{"rope_base": 10000.0, "parallel_block": false, "init": "uniform", "decay_fraction": 0.911}
Each number is 50 + 15 x the weight over its row's rms, rounded and kept within 0 to 99. Layers, rows and columns count from 0. The size before them is the row's rms in percent of the matrix's.

# up: layer 2 MLP up, 3072x768, rms 0.0337, rows 1249-1284, columns 0-95
# down: layer 2 MLP down (transposed), 3072x768, rms 0.0321, rows 1249-1284, columns 0-95
up1249 093:53 66 88 34 72 52 58 40 37 55 64 82 32 60 57 56 41 56 45 29 69 40 39 48 37 76 46 55 73 25 43 43 47 47 61 62 47 69 31 62 63 43 47 70 44 29 46 56 69 31 55 44 66 47 49 50 51 70 71 40 39 52 72 37 38 53 41 41 48 72 53 26 80 41 74 66 61 57 86 40 53 59 18 49 31 39 75 53 70 48 40 26 46 22 37 32
down1249 091:57 34 57 68 28 56 37 57 47 40 62 69 42 45 43 38 52 62 67 39 44 68 55 64 55 50 45 52 63 54 56 56 43 37 50 35 31 43 39 31 72 63 43 13 36 49 50 34 41 43 31 87 46 41 70 57 36 49 64 63 40 18 55 53 63 55 43 48 39 49 55 48 40 68 49 82 47 45 50 26 60 45 55 55 59 45 53 76 38 66 81 50 93 50 79 51
up1250 098:73 60 73 29 41 63 81 26 50 43 61 73 60 33 66 42 67 44 29 68 70 44 75 54 47 38 33 34 25 39 75 83 45 45 72 67 54 61 59 45 74 39 80 65 62 67 78 58 44 84 37 63 34 13 33 60 60 56 42 55 47 52 65 69 58 69 31 67 44 41 42 20 44 60 43 28 45 50 50 48 71 67 33 66 72 41 90 66 56 46 45 80 54 47 43 79
down1250 104:32 61 48 62 32 40 28 83 68 61 45 36 66 26 39 66 30 55 35 59 71 38 42 58 70 38 31 42 21 56 53 25 25 32 35 24 08 46 64 65 14 26 53 40 41 53 52 50 63 55 50 39 58 73 43 50 41 58 42 56 48 41 74 46 57 45 49 31 47 44 69 40 61 51 58 65 65 14 45 74 50 44 46 55 63 26 39 47 61 70 43 47 48 56 44 34
up1251 086:61 73 42 47 27 68 36 42 27 38 51 41 49 47 44 36 65 33 52 45 73 49 34 45 62 57 84 30 35 37 65 55 31 73 48 65 51 39 71 54 54 65 38 39 53 34 67 41 24 51 38 43 76 49 30 60 50 59 65 45 37 48 39 40 44 44 36 35 66 49 48 28 45 52 35 41 53 35 60 33 37 42 53 61 49 50 60 26 64 40 56 65 63 52 45 79
down1251 085:54 56 59 54 77 37 50 52 36 48 25 54 52 47 76 57 60 59 39 43 54 48 82 81 66 52 21 64 47 35 66 62 56 54 50 42 24 79 57 37 50 54 34 47 63 91 48 65 46 60 61 58 66 39 51 57 42 43 66 80 54 47 24 71 50 39 50 38 33 61 59 53 45 50 63 48 45 28 60 55 84 62 62 32 59 61 59 37 48 65 08 28 52 56 55 52
up1252 109:82 39 51 31 41 63 34 50 68 46 76 54 35 35 42 66 52 40 46 48 55 57 52 33 51 53 73 31 40 22 65 58 54 23 17 60 18 55 54 46 31 60 28 42 66 50 64 40 47 40 82 33 44 64 67 25 56 64 54 49 18 13 49 54 66 18 28 39 61 26 58 80 39 39 73 33 50 52 56 67 64 60 42 34 52 61 48 53 60 13 54 60 43 68 70 17
down1252 117:37 46 41 55 37 65 55 48 39 31 53 42 55 42 39 14 46 75 73 63 50 54 51 51 41 47 55 22 45 55 42 48 68 38 57 36 60 52 40 48 49 38 43 47 38 35 29 70 79 65 49 70 53 71 77 70 77 55 73 39 32 68 49 67 43 47 39 46 23 44 42 46 39 57 24 63 63 59 58 69 39 60 52 54 42 74 76 37 77 63 41 18 39 53 52 42
up1253 102:57 46 48 51 26 66 79 59 68 66 61 41 44 56 44 56 35 59 33 55 36 44 63 78 56 36 62 46 41 31 56 66 67 55 59 44 57 36 72 28 23 68 31 66 53 59 24 49 56 50 63 47 55 41 54 55 44 51 52 38 40 54 72 45 54 35 68 16 62 46 67 49 34 34 52 68 41 65 47 33 40 77 65 46 21 43 40 43 35 89 09 47 54 36 32 74
down1253 108:54 51 57 42 46 28 58 41 68 22 45 62 29 74 52 41 37 49 77 65 66 62 69 25 30 39 35 52 59 65 23 51 41 54 44 29 47 45 54 35 64 53 56 41 48 36 55 65 36 49 35 70 37 62 66 52 51 31 58 38 43 55 57 59 41 50 36 41 43 40 57 61 45 85 66 24 60 56 44 57 67 50 47 36 50 58 27 52 56 53 58 43 51 45 61 62
up1254 101:80 65 39 29 39 47 68 42 34 34 81 45 62 17 37 44 27 53 75 39 43 32 60 55 32 59 50 49 62 35 61 96 67 52 21 46 51 56 53 34 31 50 39 38 57 59 44 55 60 37 58 72 45 57 24 45 49 53 59 45 53 17 47 52 27 60 53 34 46 31 56 44 46 41 43 20 82 55 55 47 60 50 50 57 65 84 68 56 53 54 57 51 22 59 59 63
down1254 106:54 68 75 74 21 54 51 21 54 29 69 20 39 45 65 59 72 54 68 36 49 45 43 21 61 67 65 55 51 39 46 38 59 51 46 44 66 39 64 59 37 88 58 34 27 49 43 22 71 36 28 55 37 56 58 65 59 61 14 42 79 27 50 62 11 60 50 53 55 64 54 50 62 36 33 59 29 67 61 57 54 68 28 57 47 38 50 50 60 32 68 48 74 38 50 72
up1255 108:38 30 67 43 41 50 33 38 47 52 37 45 61 62 69 72 28 60 27 47 53 60 41 62 55 57 76 43 35 42 35 26 40 54 47 26 32 40 41 67 26 64 72 60 48 67 39 15 51 37 60 38 71 57 19 99 61 37 80 50 68 46 36 33 37 56 34 72 51 57 86 88 60 56 58 39 49 52 35 57 62 52 65 71 67 50 56 71 30 95 92 58 10 66 27 39
down1255 103:67 56 48 83 49 60 66 28 37 62 58 67 43 48 71 68 67 45 55 50 26 64 71 48 48 60 58 30 65 62 45 33 58 79 57 38 69 24 66 72 43 39 37 39 33 40 65 73 77 47 42 48 07 49 58 30 35 43 63 54 72 37 37 59 63 39 29 30 45 22 38 60 63 41 55 50 44 60 72 40 54 48 55 52 47 26 76 52 35 43 52 42 31 40 49 63
up1256 103:67 57 61 53 36 65 54 61 47 71 49 28 38 18 70 73 75 59 59 68 35 62 42 53 51 59 46 33 48 64 62 47 78 72 67 33 44 37 54 36 78 34 35 68 57 41 62 44 55 45 43 40 44 42 32 65 44 81 47 30 57 39 31 47 29 57 52 39 22 42 56 28 44 66 65 76 73 33 33 45 32 63 66 57 20 41 39 38 55 48 51 30 58 52 44 56
down1256 102:38 53 70 52 59 47 42 52 42 63 56 42 53 18 37 39 35 59 45 50 18 35 48 44 44 38 73 54 44 46 51 46 63 33 29 47 50 82 34 49 56 54 53 65 36 39 20 35 22 66 60 39 65 73 59 58 63 40 54 48 46 55 59 38 64 34 49 65 44 39 70 24 86 36 52 39 44 30 35 30 66 78 80 06 51 51 49 40 69 44 53 52 39 76 67 24
up1257 074:77 24 56 71 71 83 41 54 60 42 47 53 48 42 26 47 29 48 51 43 60 74 33 56 47 59 07 59 55 69 65 41 56 45 58 57 40 59 36 42 46 66 57 57 58 30 59 10 55 66 49 36 62 46 48 26 43 47 53 59 32 41 48 48 33 50 62 61 22 24 71 88 32 48 30 24 48 71 83 53 61 24 50 42 48 45 42 51 54 50 47 32 41 49 43 70
down1257 081:52 22 47 66 09 57 55 46 16 55 55 59 66 32 53 49 51 45 49 43 54 26 74 61 59 48 39 50 46 43 62 75 37 60 45 61 61 47 40 39 81 42 64 36 55 57 71 61 22 47 48 53 55 32 60 78 39 41 47 30 33 60 59 53 60 61 37 51 46 42 61 56 55 55 41 60 53 75 66 69 76 24 36 61 63 67 61 16 58 32 40 66 70 83 51 77
up1258 113:49 77 40 52 28 45 46 49 00 49 69 46 34 74 58 65 33 61 26 59 84 44 38 42 40 37 77 46 66 47 58 36 43 75 45 30 39 61 54 59 42 60 83 80 54 64 33 50 66 42 50 43 74 22 46 51 58 69 52 58 66 30 35 65 60 41 38 43 46 64 64 44 59 53 49 64 54 37 52 31 51 40 49 33 22 52 60 53 42 43 57 49 76 54 42 64
down1258 112:18 78 60 43 62 37 51 64 79 61 64 66 59 28 26 50 61 93 26 61 51 74 51 23 52 68 44 75 70 64 39 35 42 48 32 68 42 10 50 35 51 37 38 37 59 42 41 56 65 47 76 59 57 67 53 45 56 67 72 44 34 61 45 67 39 38 50 44 37 55 55 26 26 36 18 34 20 27 50 74 27 37 48 33 37 58 55 64 45 63 25 39 10 69 52 56
up1259 106:49 59 48 45 48 47 75 40 40 42 34 54 70 72 60 72 41 59 51 25 60 84 67 61 39 44 46 46 62 69 53 62 60 62 64 76 47 41 65 53 48 66 43 32 33 82 55 25 66 70 62 71 37 42 62 79 50 58 56 68 97 69 46 45 36 54 46 52 58 53 45 50 36 73 43 86 62 46 59 63 60 45 44 20 32 46 42 61 63 57 41 52 19 58 23 31
down1259 114:48 53 56 49 64 53 60 58 38 26 32 56 55 48 44 64 58 52 67 67 46 47 57 41 49 60 80 50 35 33 33 59 47 74 51 59 58 51 50 45 45 28 22 60 51 58 70 64 42 39 65 65 50 40 65 51 35 31 61 58 92 67 62 38 21 70 32 35 65 38 57 47 67 61 30 87 34 49 52 34 55 40 38 44 59 58 44 60 81 41 53 60 42 53 48 59
up1260 095:65 70 44 53 46 63 30 43 23 61 41 22 48 35 32 41 55 22 54 61 55 35 41 55 50 52 59 69 65 55 76 45 65 51 50 44 69 70 64 65 33 32 63 29 55 45 47 31 72 32 43 21 56 43 57 36 31 61 42 48 48 44 61 59 43 56 67 32 50 37 66 47 48 57 48 45 52 77 36 77 48 60 23 36 39 67 40 42 59 53 34 69 45 65 74 64
down1260 097:65 46 80 37 52 25 24 28 50 31 27 60 24 70 75 45 53 46 55 61 46 39 61 59 59 41 70 46 62 44 06 23 45 95 44 83 58 49 32 46 66 54 61 51 28 74 48 43 68 40 68 35 27 23 37 77 42 63 66 46 42 42 57 53 62 27 36 34 60 53 45 49 52 50 32 54 30 28 29 54 66 25 09 60 33 41 53 39 50 33 46 59 29 43 41 43
up1261 101:54 79 55 46 76 21 31 39 65 56 49 68 74 74 39 58 41 47 62 35 41 33 72 50 68 32 55 78 32 68 36 84 39 32 59 64 35 66 48 52 59 63 25 36 22 47 58 52 63 54 50 28 58 48 52 47 29 63 28 52 57 61 30 49 52 53 42 38 68 52 61 83 53 43 65 69 35 48 55 39 54 38 53 38 33 49 23 51 34 68 67 62 50 52 46 59
down1261 110:66 45 51 44 43 49 59 56 24 51 44 30 53 33 30 52 51 78 86 68 42 36 55 48 49 50 66 28 58 51 23 53 43 54 53 52 47 21 33 49 35 56 37 30 63 71 48 26 67 56 50 34 77 53 65 45 57 59 60 34 51 15 40 75 24 39 31 45 43 35 53 82 60 35 38 21 32 44 45 66 68 56 39 65 61 35 56 65 37 64 43 51 18 43 72 57
up1262 106:50 58 42 44 29 46 65 84 43 49 54 52 54 62 36 63 61 77 59 59 59 41 77 36 47 55 30 59 51 67 25 74 40 46 41 52 40 60 42 70 38 57 54 51 43 24 48 50 39 30 78 31 25 42 49 83 67 71 23 65 39 47 53 35 44 43 47 71 34 49 44 78 38 42 53 71 66 28 73 79 42 39 24 60 38 49 49 51 50 67 53 11 37 51 52 44
down1262 110:20 50 56 60 46 49 44 40 41 55 36 34 66 40 39 61 43 54 55 33 78 47 70 11 50 40 04 72 60 56 74 56 32 33 31 69 68 54 61 56 63 33 58 29 27 61 43 36 58 54 44 27 34 55 74 55 41 47 30 63 30 58 59 66 60 40 43 53 54 38 32 53 33 77 42 39 61 63 93 38 38 50 75 33 45 35 63 55 38 71 49 06 23 51 68 55
up1263 095:60 48 53 47 47 50 64 68 77 71 50 51 63 41 51 37 19 40 56 46 37 43 54 61 60 49 64 39 66 61 44 81 50 49 44 30 57 42 73 53 29 43 39 36 49 90 44 69 43 47 32 57 34 22 36 49 65 44 46 31 58 38 63 48 52 85 41 35 62 91 55 50 48 52 57 67 49 46 40 34 66 64 23 52 42 46 52 54 41 45 57 47 77 47 39 65
down1263 104:37 50 62 47 30 67 46 58 27 70 37 33 50 62 34 70 37 71 71 66 51 56 41 37 49 27 71 71 31 65 56 39 49 36 41 70 72 54 52 31 75 16 50 40 65 51 55 64 29 39 62 34 75 56 40 48 47 39 60 51 39 62 55 60 55 46 60 26 37 28 52 35 20 46 39 50 38 22 58 23 26 65 49 86 64 60 78 41 43 41 58 52 62 23 52 43
up1264 099:35 49 27 55 76 28 37 57 66 56 43 51 59 82 41 63 60 89 62 28 63 33 74 26 59 44 50 19 59 36 48 45 50 34 32 40 49 52 47 37 55 65 50 26 62 52 45 70 74 49 55 37 22 52 72 31 57 40 55 64 63 15 45 46 65 51 37 49 71 52 51 49 35 48 47 41 39 69 64 49 48 20 59 54 54 23 48 38 27 51 53 49 54 46 45 71
down1264 100:29 43 38 49 34 27 58 63 75 62 67 26 49 66 63 39 54 42 24 37 67 70 62 64 39 79 40 68 68 56 54 76 38 35 64 84 60 36 35 36 37 74 81 57 56 42 68 39 52 54 50 45 50 37 59 49 36 65 71 55 20 21 45 71 54 55 58 58 36 47 58 65 58 28 49 39 58 38 47 55 66 46 69 66 63 38 50 39 61 60 36 50 43 50 43 53
up1265 096:76 30 30 41 41 41 32 35 18 74 79 59 33 62 47 56 53 53 58 48 63 62 47 52 46 44 39 24 60 39 71 31 55 63 38 45 63 36 37 62 73 68 42 43 64 55 21 50 66 37 56 77 47 47 41 41 30 45 58 52 49 42 56 53 32 37 50 48 67 59 38 46 72 49 52 51 46 54 52 46 37 50 50 55 48 52 50 55 57 56 60 34 41 65 59 27
down1265 102:43 46 66 65 55 46 71 44 88 19 37 67 66 36 66 43 63 32 64 37 39 38 51 52 68 51 38 52 30 62 37 71 90 43 58 42 43 76 39 51 41 49 51 42 53 63 39 65 46 47 42 67 54 34 65 48 32 42 31 63 55 59 43 37 44 60 66 84 94 36 25 38 74 70 73 42 42 27 62 42 70 70 45 24 65 59 41 49 52 57 47 71 68 24 65 34
up1266 106:58 25 73 54 24 61 79 68 38 60 41 70 02 64 52 33 58 57 63 51 31 47 59 64 52 53 52 60 55 44 76 52 78 65 48 30 52 35 62 20 60 82 47 39 47 76 38 45 41 44 56 30 56 24 40 53 75 74 25 30 64 40 51 60 52 60 49 53 63 56 42 40 54 55 35 53 66 68 30 47 57 17 69 42 38 41 53 49 27 36 30 47 56 52 52 63
down1266 099:27 49 49 65 48 54 58 43 85 64 62 59 82 24 73 50 39 50 70 44 41 16 62 59 57 36 22 71 51 60 73 50 74 46 23 53 47 69 63 73 13 68 52 44 36 46 47 20 41 64 39 51 59 35 53 59 72 68 40 48 55 46 35 60 54 33 42 34 54 43 48 63 64 26 38 56 55 81 78 55 33 14 53 63 60 49 23 23 70 41 50 55 57 67 37 41
up1267 097:52 34 76 44 38 39 51 46 36 56 52 34 45 43 55 25 68 45 38 71 54 70 91 77 44 70 72 54 30 57 48 46 48 59 46 50 53 78 45 57 56 28 57 71 52 72 54 32 74 47 36 44 48 37 38 45 34 37 73 42 46 55 73 41 33 35 42 57 39 68 51 72 73 24 40 37 50 64 63 70 25 58 49 37 39 73 59 36 44 68 83 67 44 39 68 38
down1267 101:52 55 75 55 44 40 74 42 46 33 23 59 36 73 17 50 55 36 54 52 71 49 52 64 27 39 33 67 43 53 45 46 52 57 47 48 28 28 57 29 61 45 50 51 55 44 42 38 65 50 60 70 55 55 43 41 50 39 54 69 37 39 39 26 38 37 44 75 48 62 44 45 39 60 70 45 62 44 59 67 74 22 57 56 59 40 62 72 48 69 48 56 49 69 54 83
up1268 102:62 29 23 85 37 55 37 30 58 50 65 36 39 69 59 53 58 41 49 67 47 52 63 59 54 51 70 26 56 53 59 52 31 57 50 37 54 58 69 65 63 44 37 54 49 50 24 36 50 35 38 46 44 14 40 82 34 44 61 69 55 49 53 44 99 65 39 41 33 45 50 28 46 28 44 45 30 30 60 71 50 43 52 58 46 56 68 57 62 59 25 46 55 25 58 67
down1268 097:52 56 30 58 23 62 68 76 40 50 57 80 58 31 52 41 61 88 43 30 45 37 54 58 60 55 37 73 55 25 45 43 65 29 34 48 31 71 43 41 40 50 39 68 55 86 76 44 36 52 40 69 84 34 60 37 41 41 63 21 60 27 76 51 42 74 69 50 43 48 72 46 67 45 51 29 61 51 37 39 38 25 45 33 57 61 39 38 70 46 26 48 59 77 53 63
up1269 095:51 53 50 85 63 55 77 54 77 29 51 40 28 36 54 65 72 49 57 41 28 37 69 46 58 77 47 38 38 66 44 38 57 63 37 40 41 29 68 42 27 63 64 53 69 64 52 62 56 36 35 75 63 81 46 64 58 39 65 63 52 61 40 49 57 41 59 15 45 55 46 47 72 51 51 49 64 68 49 44 54 44 29 36 43 70 70 44 70 44 29 34 55 58 61 35
down1269 093:65 39 57 43 63 56 33 31 18 71 70 57 59 65 16 61 67 44 57 57 76 45 62 36 48 58 55 42 34 50 37 47 52 53 52 45 63 53 54 32 61 51 40 53 28 65 51 82 43 16 53 29 64 38 58 50 56 27 71 35 69 43 49 39 49 50 56 60 43 66 27 64 68 21 49 30 40 53 92 68 23 45 67 51 41 50 55 26 36 63 24 55 58 66 58 29
up1270 104:57 65 57 62 41 52 37 60 70 45 29 63 43 49 58 56 57 72 42 50 32 70 69 80 55 33 32 76 45 32 42 65 36 63 66 41 56 35 31 43 49 43 19 53 54 31 85 60 29 81 63 49 39 38 18 42 33 46 47 51 71 55 45 60 50 62 35 36 37 56 39 52 57 56 55 46 72 65 51 54 53 56 57 67 53 51 75 34 51 63 62 38 71 26 58 41
down1270 117:42 72 40 62 31 71 45 52 62 35 47 22 51 51 54 59 33 48 79 63 54 56 46 28 75 67 25 57 26 46 41 59 38 56 50 35 74 75 33 78 29 49 40 39 55 51 41 65 54 52 37 66 50 41 35 69 39 45 49 48 78 39 20 91 39 72 23 63 82 54 43 64 70 35 34 65 52 65 55 41 41 54 46 34 76 56 49 38 33 29 52 45 63 64 66 32
up1271 092:64 78 58 56 75 47 40 43 68 51 42 59 73 75 59 23 61 48 52 54 45 46 64 42 61 19 46 52 65 61 30 50 81 37 27 87 64 49 38 73 57 50 62 60 68 41 42 43 55 60 61 34 47 38 31 56 84 44 70 42 40 42 27 47 45 10 57 69 47 49 63 60 48 37 35 54 63 72 47 49 42 53 32 59 29 71 45 60 57 44 44 73 25 57 62 57
down1271 090:43 35 61 45 27 62 64 42 52 75 28 45 66 21 37 71 36 63 87 58 77 51 51 57 61 62 57 09 53 70 59 40 32 11 36 58 42 65 65 43 33 31 44 75 52 68 76 48 36 64 26 61 67 55 36 48 43 41 53 86 56 24 70 40 41 45 64 60 47 60 42 32 85 47 63 61 49 70 53 16 59 42 27 44 79 32 51 44 30 47 54 34 42 58 51 46
up1272 106:71 56 52 43 68 58 62 40 36 26 65 74 37 50 73 60 62 41 32 35 69 75 65 52 45 54 58 43 58 39 56 60 57 17 41 54 55 49 42 55 36 63 48 33 70 55 56 51 58 41 49 69 61 20 68 47 43 50 50 51 38 66 52 33 57 46 74 48 53 58 49 25 38 72 40 46 52 59 39 47 60 80 74 67 72 57 51 34 69 61 49 24 53 64 69 28
down1272 109:58 45 58 45 49 58 38 35 57 53 36 58 80 34 65 31 43 50 45 63 61 50 51 39 51 70 35 50 45 54 47 56 41 34 53 32 50 41 48 34 32 54 65 63 50 50 47 37 52 43 46 53 28 57 56 61 64 32 52 36 13 57 39 36 50 56 73 38 19 61 30 66 56 35 81 56 51 51 58 27 12 57 45 50 57 41 25 64 56 77 47 49 47 75 57 60
up1273 093:48 37 78 48 24 47 58 51 67 53 70 40 72 46 49 49 55 48 69 55 41 42 41 31 53 46 61 58 31 41 48 79 39 44 33 49 61 67 50 69 50 34 69 61 21 44 55 65 38 64 69 63 70 66 72 51 65 51 46 59 67 46 53 76 54 18 38 52 67 65 48 82 54 56 24 51 71 83 38 27 43 53 60 43 56 61 52 70 42 56 33 73 36 46 31 76
down1273 090:35 43 48 49 49 49 62 57 53 39 26 48 29 43 29 72 50 52 38 48 29 59 38 55 43 38 51 41 47 40 47 49 31 60 37 57 37 56 49 52 42 44 64 38 60 57 75 53 46 42 59 59 47 59 52 65 39 36 42 56 20 54 65 80 55 62 47 54 53 72 48 46 30 30 21 43 76 17 60 54 32 87 21 26 25 45 46 38 60 41 70 54 23 66 63 40
up1274 109:72 26 62 71 57 45 72 50 68 59 66 88 60 44 65 51 72 53 49 56 35 52 73 67 53 40 52 47 18 21 57 68 57 42 36 38 24 20 79 44 30 56 52 54 59 46 64 45 29 33 35 52 73 64 41 75 47 43 39 43 48 69 60 51 50 21 34 58 53 46 37 56 52 33 67 37 69 39 42 56 60 62 25 68 66 37 78 38 67 47 51 64 50 53 34 73
down1274 111:18 52 60 45 81 53 14 30 54 42 26 68 62 45 35 30 26 69 67 76 55 39 56 55 40 51 61 40 56 49 61 32 24 78 47 44 58 41 63 41 63 35 67 39 59 30 74 55 45 56 52 35 31 76 60 40 64 74 49 31 63 62 42 65 69 45 22 33 54 53 64 65 69 46 41 41 72 44 73 46 72 44 82 62 51 68 39 65 36 21 56 68 57 42 19 24
up1275 090:59 10 29 77 11 66 79 50 43 38 45 62 34 82 56 50 61 61 26 40 34 59 31 52 69 61 58 40 32 50 54 52 66 65 74 52 50 55 59 43 52 94 69 53 68 66 65 21 57 41 68 61 48 40 33 71 27 65 68 57 60 53 35 54 60 61 60 61 48 64 44 66 37 46 23 18 43 47 57 39 44 49 52 45 55 67 42 53 66 31 61 59 42 38 34 44
down1275 094:49 51 60 50 74 63 68 69 14 58 22 12 74 44 47 49 47 21 60 42 45 50 45 32 45 34 81 68 52 36 60 45 58 49 52 45 70 45 59 51 45 29 47 34 90 34 45 72 49 50 52 57 49 30 47 36 60 34 63 55 50 39 47 65 31 64 81 47 71 49 60 56 23 74 55 48 53 52 25 62 65 77 38 30 47 51 44 40 29 51 57 50 43 55 67 18
up1276 110:67 44 44 47 44 52 36 52 51 32 66 43 52 57 57 49 59 55 25 47 66 48 60 48 37 57 43 77 41 58 39 42 65 62 61 64 57 52 70 67 47 56 51 50 58 52 80 47 64 56 46 37 62 65 31 25 43 34 59 33 30 53 56 32 71 54 47 49 14 48 50 59 46 48 59 34 57 58 67 59 44 54 51 54 40 68 58 39 50 42 49 57 43 72 28 45
down1276 104:29 53 41 47 41 64 85 45 30 55 41 71 37 58 55 47 36 25 56 62 68 56 34 45 65 29 46 23 34 69 21 67 34 52 23 12 33 63 63 52 83 72 33 39 24 42 23 59 52 61 39 21 77 40 38 32 52 79 55 64 51 48 82 71 52 42 42 24 29 79 72 20 59 40 53 34 56 79 40 56 83 51 64 46 80 49 50 67 72 36 63 47 56 35 48 68
up1277 101:41 60 50 44 41 50 25 66 53 51 35 62 49 51 41 54 26 68 46 45 26 53 59 34 61 51 55 33 57 54 54 61 42 40 59 49 68 51 41 51 30 43 75 39 66 36 47 51 41 50 60 61 36 66 60 38 65 55 26 48 42 61 40 38 66 50 25 71 35 75 35 52 73 62 41 38 41 65 51 65 60 32 46 35 66 81 51 81 49 69 54 55 37 32 47 56
down1277 111:50 72 44 52 48 54 53 48 22 64 43 59 50 73 38 22 33 43 69 70 45 55 56 60 40 41 57 17 70 50 37 36 44 31 53 61 54 54 56 35 44 62 52 39 42 26 38 48 48 51 29 38 59 46 42 42 46 55 63 61 55 67 69 22 38 60 50 33 52 67 65 72 49 36 51 31 69 48 24 68 62 66 12 53 59 45 44 29 48 62 63 51 53 16 39 11
up1278 116:68 81 41 35 53 44 73 44 25 60 35 37 43 65 31 43 46 42 36 26 33 57 50 42 49 51 41 37 51 38 40 58 66 71 62 46 62 58 42 10 64 49 42 53 36 63 56 35 61 11 52 47 40 54 41 35 55 70 51 43 27 35 46 55 45 57 25 40 53 51 40 42 31 64 46 71 41 52 52 51 24 46 58 48 56 39 46 24 60 34 36 53 64 48 53 53
down1278 106:59 36 83 68 48 44 42 35 44 62 77 57 40 48 52 38 51 55 61 51 47 55 48 60 21 30 64 52 51 60 60 62 45 46 55 61 52 67 12 65 50 50 32 48 47 42 50 53 45 81 81 64 54 61 27 37 35 54 66 62 47 64 51 66 59 37 32 49 51 32 74 53 23 36 63 35 45 35 39 58 56 39 74 61 44 61 57 66 64 48 56 41 48 63 47 55
up1279 109:73 69 47 40 61 52 52 40 60 52 68 70 46 38 36 69 50 60 68 51 37 38 61 57 70 51 71 70 45 45 63 45 61 30 52 75 48 71 54 35 61 51 40 45 36 60 58 21 70 67 49 51 22 29 33 54 63 60 47 62 47 68 52 51 40 56 41 35 53 60 49 66 29 57 46 50 65 76 31 33 89 65 61 57 65 36 60 39 62 59 56 53 76 33 51 47
down1279 104:41 29 33 39 72 31 43 39 71 67 58 94 51 59 32 43 37 48 49 62 26 41 85 38 50 42 62 63 50 52 77 70 51 48 51 38 52 30 40 50 86 63 40 47 75 42 63 62 65 27 57 31 29 67 53 56 68 51 54 49 34 45 56 50 26 40 78 51 46 44 60 69 45 26 57 56 44 28 64 61 32 44 65 50 42 64 43 54 47 56 38 40 43 66 57 55
up1280 090:38 41 54 38 46 60 45 56 52 59 73 62 70 47 55 64 52 49 64 60 29 61 44 27 47 47 51 58 59 46 50 48 20 54 61 50 50 34 41 64 32 40 53 40 99 44 59 70 36 59 54 31 49 33 71 43 54 45 25 56 70 39 56 22 56 57 83 48 47 67 41 62 52 44 31 64 61 64 44 77 25 55 48 47 72 36 55 55 45 74 47 52 73 51 58 42
down1280 094:49 52 56 52 58 48 45 59 78 10 67 34 60 60 45 30 37 36 54 55 55 45 42 58 37 03 70 28 54 56 12 63 61 43 32 52 73 72 49 59 58 47 55 56 40 61 50 62 68 38 21 52 39 73 44 64 69 58 67 53 40 29 44 66 47 37 40 52 45 49 58 48 79 44 58 53 48 37 54 50 54 67 60 49 67 56 00 35 41 57 48 61 40 51 77 72
up1281 104:43 55 34 81 48 32 73 47 59 66 45 30 34 62 44 69 35 36 47 57 48 28 89 63 53 48 49 61 74 43 42 44 46 38 38 50 73 06 52 45 63 68 37 58 58 42 43 26 58 58 26 70 34 38 52 32 51 37 42 36 58 52 80 59 58 37 70 30 41 61 48 57 26 60 56 72 49 58 49 52 48 43 31 71 58 65 60 30 53 70 60 24 69 47 47 68
down1281 110:35 42 62 39 56 58 49 45 60 60 21 37 36 55 56 63 46 38 35 34 21 39 47 48 31 77 63 72 33 52 40 63 55 52 47 65 43 39 48 62 49 54 64 41 89 50 59 64 79 57 54 37 26 54 54 42 13 52 52 78 61 40 72 51 58 79 72 57 62 42 29 30 63 44 33 54 51 65 64 42 44 71 59 73 57 52 82 27 28 26 55 37 63 26 52 34
up1282 101:54 59 54 36 35 59 62 46 72 50 58 46 60 63 55 64 49 33 31 86 68 28 65 31 63 28 42 28 43 51 45 53 36 18 30 30 57 45 33 56 44 51 55 61 49 51 48 68 45 40 39 49 74 52 66 35 77 61 52 44 43 46 77 49 48 49 86 72 35 38 68 75 79 69 44 57 58 33 36 21 32 72 55 39 48 72 38 50 52 53 76 37 41 57 39 63
down1282 094:51 50 46 65 57 65 44 55 60 87 53 68 41 55 39 47 48 48 35 39 59 55 58 30 49 64 39 77 15 70 43 34 55 59 42 64 41 80 29 44 46 64 20 62 74 55 57 59 53 80 22 33 51 61 39 44 41 49 36 65 59 56 30 51 57 33 64 59 67 55 66 50 51 25 49 27 53 68 39 36 36 56 49 55 65 72 38 29 52 45 33 37 56 53 54 23
up1283 093:66 43 48 50 29 58 62 26 46 42 54 58 46 48 73 41 54 48 39 52 46 33 71 62 44 37 37 39 94 34 55 42 74 48 45 89 36 58 41 57 62 69 55 44 57 72 30 42 48 61 34 38 35 58 63 13 48 32 57 27 48 52 31 49 38 40 36 64 37 36 27 49 52 61 45 59 34 49 28 32 86 63 53 54 33 48 21 53 66 33 53 64 41 59 65 32
down1283 101:63 28 20 59 47 60 43 42 27 68 56 31 50 84 52 40 42 40 47 42 61 46 42 75 40 54 72 48 25 40 72 58 60 58 32 34 59 58 47 54 61 00 27 30 71 65 44 36 61 57 47 40 50 51 67 52 51 74 89 55 45 46 51 44 64 58 76 52 47 49 48 42 38 47 66 42 73 45 55 51 61 49 60 68 49 76 36 51 56 49 95 51 66 28 32 13
up1284 102:40 19 52 28 59 68 33 62 57 60 71 55 33 52 55 77 48 61 63 31 40 74 52 59 28 66 89 42 63 55 47 27 37 71 41 42 35 43 59 72 44 33 67 61 99 48 34 44 46 42 23 45 46 46 52 54 24 62 73 59 32 51 64 60 32 61 21 26 46 21 40 42 51 46 92 47 67 16 29 49 59 51 27 52 37 46 47 78 49 53 33 51 45 68 61 38
down1284 104:46 32 45 58 59 66 44 40 46 76 45 42 50 49 59 53 33 26 49 47 49 36 57 29 55 34 50 57 56 49 61 65 51 49 72 34 56 60 43 54 51 44 35 44 13 61 64 39 52 42 55 20 62 67 26 38 67 25 50 64 40 41 40 32 33 42 57 77 50 53 52 57 53 31 43 50 35 48 40 99 36 57 24 61 45 68 36 32 46 42 64 27 32 72 84 50